From a checkpoint of a small transformer trained on Wikipedia.
Size: width 256, MLP 1024 tanh GELU, vocabulary 1024, 20.4M parameters.
Architecture: biases, tied embeddings.
Each number is 500 + 25 x the weight over its row's rms, rounded and kept within 0 to 999. Layers, rows and columns count from 0. Numbers have three digits each. The size before them is the row's rms in percent of the matrix's.

# layer 14 attention query, 512x256, rms 0.0823, rows 297-319, columns 0-63
103:511476494477488505520500474484476500523517495561503470476456518471496518501522501481496534487478510526531496519507503532442481471485487520514518554523533499464520514503449547467531486498500488
091:476451506489517503486494494492511464494507461544483519484502525520474526432521512518475499485482501477490525512504512505521477516523511520494464508543530518476462474519503563557506481485534513
105:478442507512525473503497481472522475462500491498488517480507533541497460445464521514515529475488458494556494481528476521504539531505528492518472499488515466516502536497474498518440506515484525
114:499548498479499503514535475498508493486480494518506518487554454533480516523546518514528481502541481530516481488480520493546537506478501494503474486533513473493530506500578480496497458541513478
105:500522516504485494476535523524490501507498509501503488482480468508531517484513498468452515482503481505499476455488489505488486475476500516530517493514517505463478481527558458505540557543503473
108:565512500561509530501468492496475521524514488451557525499539476493519512508481487517482496493507503478542518509487512454529515479526502483481496463492477488496464556493441518519522532491473542
102:513509507503481481475470499489502489468489494508496503475510501562507481460484451507523479489507496441468514522492508519460481480538488504512518503494525443506526474507467540522479490535518496
104:508488526523500480521456521484514496491494514497522481472485544512542523529522519508505500473508486508541488492526490482517523490499478510492502433526504536505508463478472481451491496486508508
105:522499508487562441513517493463502476497481488530517508510479480526472546522535509490498506506499494488507550501517474502524512493481524503491549480501479526499487500510514467509509486513459539
108:480506516486549503461498523509506529506502503459506476517459507483469554485484488531480485477479467470488486498464491535502532500489454475515518508496464497493530504500504568521493533516498489
097:542469517510516491483530524467504531438498505501488492528480500466518522507527508506482501545518474478544514512480538517459540459510483516468521474510488525468518538535505531472483459499463552
109:550467495535519518513436504518532495506558468470509483479476492485503472480465489519520489488542474506483518506505486521501467462510479500530477538536506533512563484504480486489533519484512457
100:514494476521551507507492472456517484518499495494438536469483505450470485497474522482488550463481498485489502451503512503470514485526502514529497502490498509522526494500519489475499521473490490
102:439483525490512546537505476476518494493512509437488500494478483542500513474461497496529511436451481486534488503478473506498510537491507512516517475506496466517472509548532458469513524493558503
106:536475501524473533449474535509478481511460513449492533451485500483498478464547469507479528522514502489507522458538450490527526495479524445494492460515444492483535464512507498453517488519456483
103:504522487488486547497540490513518502520494549517485488489489538447531465478546529463507436530514466519522470469547476494503510432504484513488505496501534498493488500566478480515527508481481470
106:506481526465524565511502531479490466490517468519442509535512538499477482510535518478459508522520520491502508517502579503503528473501462502505481492461499491474504492473454498509498500491499509
097:473503523477449532502509461513509474492488449504488474479505520505532542503474535516495476484511527491475473510444517499484496490477469439487498494475505507452493494474510492531546526517491518
103:491514500507486525540492501527511497457526509481510493461518499522445519525507526494497521521479487473475534521512479513489515524543523463462493479464506513494515486516488517506510492547523487
105:522522505506490468530517507521521545532484456484483513476540461488503471568520498492491498514534516522474489491520498517505489515501510442499457521508478495493511456536479498482502516502505504
101:470482510473504484504541532535462516522512522515545527520497479477522527452496550493547487490467503480525507509528514476498523499455473474466542487536486534467466510472509514526470527510498506
101:493496502483487521531527513495469481509551493514491493512464482501494505451560453478498459484500472521492501458529480522502483519514528480492516521492477510541506482492448501496525553474475474
106:507476486483481473484487509510506524492492502453511451485494522519478516497468482495517477537468460449507478518505518534488472487508568500491487513544518507482516521462528468491406477489477476
# layer 14 attention key, 512x256, rms 0.0822, rows 297-319, columns 0-63
091:498460520472543489536495474512455509471522488512517516514462513510499492474515507510504499470486516464488535495511482501496536487542522525495508494487504514480520502468480517436518510508477443
107:509507520508479480483488511503496509518489491538434500507512452524466527507491495523491511518506494497479496535442554490515504505543492471493448537474512524491533524524474526485498553467488526
100:457529510504486475532491464502505499471521503495541507484514465509495493509477477490473498444506474521520474528512482467518524498538528497483512500503520480532471456534505482467497510518489490
112:447523495504488495506460479490492454478445515496506499427469500546470482507507475499477493495500465440513455493490507481545518464537491423508525552467492494492529525492546460505513488538534496
107:473508472492473507485528466510456484496515446478450501486507480566492461503504499519522463519455490509522438499508513504492517473497451550505521479502511538487494521506508454497514498517468429
107:513542483531509482515490467491517496495547468480557520466548542499534515483518462494504465499481448489525513520508478492477479465494500495501458511544479457533472541490489529516474541477514505
107:461545499486436507502499458479482478514498517499477493527522471465496507452523529468524447467501498541509510500485504509505496469488449530526506520526537502469470542466488500469489474441516526
106:487513472498507491547466501541525508465521492552500491483514505497503532543503521457502497517473471510481507444495543471504464508502522515494511489527532503467506489507513470499566491465561488
103:507456499493517538519512517498490501480548513514488504485511518505497472529488470474522501520504496495532518500528510472543501462464521509512506543503527444514467501468488492483487472555502503
108:508512520499520491457497488517500544492456502476470474516524467526511480452525493499500462491529472511519518507491488522498479489472523513504508514521526504474490542476479553511521491541501504
102:502534497523508511478541494481487491502455525518487523507454500507483490480550510473505519529550515485505546517479497519536500518505503530484471526474472454493560510503529499503538436513488519
107:496505497508511473462493479510494516523545494486514493495501534516485476543478528466488470516557513493514485519514531528452475471578517539495492495513511509468541498501481485492485483502516497
110:516473515511493472497505517470480474482524500504491495536541491564467522487478492488462447475521511499491505451523451517490504515451547490512518495447507525494491526463468477493478525470507495
099:516505495514462455514544522482529504527518528501476541476479491495463523498462508481458500458486530521507486532524453515513455542489488494501508508511526512505505525519526459507524480517509496
103:509498499551492498534501504501484494510500519484538482518527513492483492505535514497506515534514503518533516486546482471533504496485487491491537515511435496519489482478487520460509485502523519
103:556541531466481492530521507521513497533494511532495520473526486500505529493522531503502458535500492527480508458558527480492543464488463451485501537530529485482526494558508503484496477501484487
110:515512518533540502491489491440515480533471537524462484478498502503502523531507518476472517501510503539472490471511518521476519473510469470474523506518468503458487497491502482485515528476488510
100:502508513482498514476483493456536478490523483493474443507496524471482511508482524495520502487471474541475530538470518514469524471500500471493491484494472518474516469489514486511490495475502498
105:509502536438472482498503513500478478515468516462490514482522501520501480547490481496544492519489460529493501500484497487527517517497489445478466534507514472523486518462515495521462490506530550
115:532476543506520538516509525447517495522479485515518494535504538480506502495513522446514525537495517530505512488527450505461509514519467532491481519511507545494542483499496539515461439491514496
098:471445475498483532501494528498460501508497476493522495441510463511452507435519501509482523543501470460534509523496491497460493506503497523482501497510494539499526511484537463505478510530525522
104:484491527552535528468464504506490522497499450490480498520498534516487494527518480491503482516509517480483518487521494493514478462558539550469563480524458473508488475516524550512511481537464519
107:519510530461516464479543518532477495502537464500486549491516543483497520493477467499519491511566472430518495547489495529516503507501524527510478488514513472443490488526505489557482482479489469
# layer 14 attention value, 512x256, rms 0.111, rows 288-314, columns 0-63
092:477463489466463531486506516515498509520479469520543508546467528506519506514490519501456507487520500521529520535500485497492485462478469537492479450482493507489449531530520551520503515500560496
082:519499511537512447504478521536512474454516494505451507514481499535484419525488512489539486535496479479515513486494491495466514464516482507536522449470498512501529467459504514522484473490539488
088:506479530475509534516510447480501528487512511478518480513525455501506541478478482492491517494507437487505532518523493487538474550498512531472522508485517433462476474557507502488491484502493513
086:498500456477460511495521527524528488541499497529541553454483462498513489489443491486536534539550491493467488500488503499498522491461482499477475519524508492483496497493508482526541512520517510
086:471487505483452498443502448547439480498520507510500536525482506490509445462518509457480517523523494513501478473490494492503539486518526460468514521497535498503474506483522516510517512467522507
088:468510491512506525492507526534513498520474485542506511510479525498528439509468562523505465501552505502474517514499507443509529510537474526513533525503505520511483478518482459495472526452487520
088:519523474494517486480476522522557497506500518544475518489498551460497460509477491543493506521505532508507504556510501497437460521483483474502488464516495503474516503524517482489486527501505533
092:513525532543473521514474498528473480460444461510514466482484494550502561496541529467450460529458499484499508493518481529461444489499532471475531503509523481498505494484485526539494466495533492
090:479510472531479452560535489475493501486518567510537507500500520523511517513489508486499492477544499485498486489524487466541499481500482540480472506496460513480490532467489524527516490492515513
094:494524480489479504518532483490504505484525493480531512465500507511465498501522513490498521465522492471493508478535505497509484535522483479471472548468492504532491483434479524508520484540491532
087:518445493532511459513524480528491474520507521547486478496497506542476524489479511446460516496494536489518529498522510555498537503454511531483522511472497488504536509496470485517499500449466524
083:493477498547479490537511520498530523472525538475510564471509510477529504520520476512460488452472456535468487514471542474506511482513509493523492524503477476475457526502519504468513495516549522
085:518489527498543476489492472511527518504535456549509519542524505542483523477510509534520504524467545501498513518479502522502505552488519518497474536560487481506493491473453508522472513512491460
088:508477481519527507495566442476480509511479473531502460478501495502470483497483532511500497474474549537509546503492494500465543503521501506485489465490507519494576521486517492471448479515532498
095:545514519465531504447488543513554506518482513501463493506470525504479448483480512500519489498487466528493540502482535537448476532497445487520471459461536542507515495495511474486492469484487513
092:515527454533540503544471481523493505501514536465478514497474520516514473530521516497515477475491516460489542507507472537529481488533483530492487510516471503511477501519458505496536531519526486
084:468497499455453466479486515488521483488504499468478519529500506506495490540470481537478474520521549496505516513522482499532525486518494519541435470489507485492524521529548506508479487489455531
087:516534496520551537442486509514451504458472508464489488479483467520459472504502514503475509548479498454495515494491501478547533493537486538524513474500516482489560493558510515478460495487526499
088:526522534477517447517490509478453482472473492484520484537460511513469514506502545516469493497471480497516509526494471503546499509508459481494528517477488484500505478542470498480480501540494540
084:476530472495520454550498451514510515494507453513499486510459540474473516518493481469518469494501526504511525446530540506470494524464475512491549466518470502530491460477496519502489549476484516
087:469473467479513459513499479536550494511457496532509508485509503495498498523501538565540465501532509498505487538501477505467475505455490534493450490551472509505497498507476485464541514453523477
088:523519553470510476545515493461466484504486507483472511514500502534481512523469468500498491498540543518473490532494521529541545492498466509494515506564527492504496538469497486477518452538488510
086:516462482502498501422492494524450518514498508474495537478519499495519472486483523486491507483547488486478517453530508465466507484531511470510497534502486458501512517502473491480506513530502556
088:478539520510516444493502490537513583460482490505555458470479495525514478509489543487504531526487521518521495500520524533532499498462511491448537476478501477478469494499478513497498482485524486
085:537546547454488505481500474467530484511472539503464468484512486519524446546493529462451519519493510542473497541549497478532492490509454447538534525469530490538497493495502517497500453518526482
084:513523461512493477515509448547501513475489511457511472482510520474535506509494495518482486522523521503531499492545451464486512507543477510527519504505494521479504447468510465547501531477513520
086:467501489504527492516473539527498539485459511553480506549482496473534486517477464527480490481473475483478464525490498500519521492525481483505520524538499512474530482505490480495471507508531489
# layer 14 attention output (transposed), 512x256, rms 0.141, rows 288-314, columns 0-63
087:471523507508511499477515471492498469480510490469462495524478464526499508464565497511562495493498508479512513518477464502444466475540502481545496495479467451513484442472476502466527519468482532
081:520497504511535475432501490519481520523492487557527501473524485470495526500482497526483420462480528516494496460460508488492525487474489476475499478507503469444509526519512470501583503531506491
087:518542533546482504499449498485492514472500462483474515506492494476515509493518497469468514502507490458495492479496510519445507477505519495523536492490510518508482494486470518459530486515518509
085:534505459505482484511513517434457490463521514525480511491496468513506493502495528516470490518523535529497494510510529520507507487527484461434494453455543534504530548500482471510482466504494494
085:493539493513547480504479528457517502474473519466488480488489481529521548516497538502491502522483521544481465542478494518472536489491448496493471513538516510484490499505480551467515521524497451
086:497526559484515509482509497496526520486508497525520509515492521508503477517492474496501453501513502505495510504517487513455455482542484517471501475471485458456475514481479512472464489494494537
086:479537504468503506489484497480455484479478461492530462513491508514492496506487507525517508470510458540492504498499499525494489501527502532458491535490554515497504525517471528517493522511500522
091:506483489501532457478480490508539526510497498476554502503509528507458485521509559528535481466575537458507476479480544503484494502544486508464529504469454475486514511492476505485512541434528455
088:501476475512520528497460497482479537525521477501482466518481461559501539489497467457525475471495441488534506504468543548506485473512502529498532499482531516528483498509476458518484505502491469
093:524487467542469565519522492452495485486483552511461504500517498493563500450510525508514464526455522470543492472492454499522514483460499549496547493519512468538489535554485511499491523545552503
084:452475509503501489468505482488520502530472490510497527525517543531522494437489521513471509425465485471578489517481494510506509454530478574471507498513479494470501478511531500502463490473481554
085:476454502474537538528446488534505527495532492564514517527529541524457503512492492496552473516506527523507523494497461500498485504481504482462545521464516532510498524515502556511507478468475509
086:484511524525504537471555496490504520498485465516475507505522461473537478477467507526483471508477468451544506470477493494477513506525522468544541453480497476510532495525475538477516526493499481
088:534519494511520510476484518520495547472489501446493517493540527528515482543523508480505524497527524464504500466475500512501499504480520510527522503472478510485505501552473512493501493527488468
090:477533505477487458516505498519502497493530522470536508510505490506509470519503494528508540535498516536487480462484500494472518494520541486498464492525497491465508465529516491488532492470467540
088:474482510544486474471537466495497520571472506529530447513495512523489509520507493429564473502525507517517536494498493498474536511499514471493486486562488504530504485527530526483491455521467496
085:478519487480517482523508521546440552511503486532548512535490476463526497467485449510541516495495475519477478510508491495550453527493490553463480488493530479510493494439552482527461531473481543
087:478525491523497531478562471500479498478503537522503529539535518511488546510521482481525462481489529497488533516463514497483478516490534470520493535520487471499466541449458519473502485507490494
087:485499563522517562458472477482492537535498481509487525489488458450506497469476463484483532497534456477486500509468499496532489538512503508543470488518466508454475498483478517502525499495482493
086:506507515499536493496524545503492479498505516520518500489537523498523488507550492525491491513536505480518458502467491459506482484485512494462498487480539495490451512495511510496511483516514544
085:483461507480553494480517554498478488529474469472477476528489509500494507477499508475485495493561509532497506513494524504477540461512517545522488462521480533534474449505477527498485509501515540
083:461518438548481493474466507509451475486504505507542517476515448497487491492521514504530487507538463512512546515499517501465487488537517473479509514477425482499484531512544485481436508472477493
084:467429526486483481544526548499489508471521520530497469523488546509450525537497467515484444516464505483505517518457501490524511496483449476514542508466533500483487530491496525520470486520514461
086:525505475516468518501480498519458488510488536482437471551498490532445512481521487534480459528513507531497479478499535491512491506506517470529488496489546495529519516485511490503475525486485510
086:475509464531528485505505519524433472532517500455493486526496457485508492490532528548515458494500483523516489445502476423478507510480492504499455499491504498512501524514546463506522511546509446
081:483488545506532503539507506498495507522474449502506530516470496494452467489504511519509497510513465498520504534471507529462527479481492522487521472497523462547490547548482524488433481520459538
086:481436504543486506443504512556504503519554496478528467515478520505482474466522506498501494476514472553478489493500492539478472494467496561486483511517531475512493469497516502446510524466480525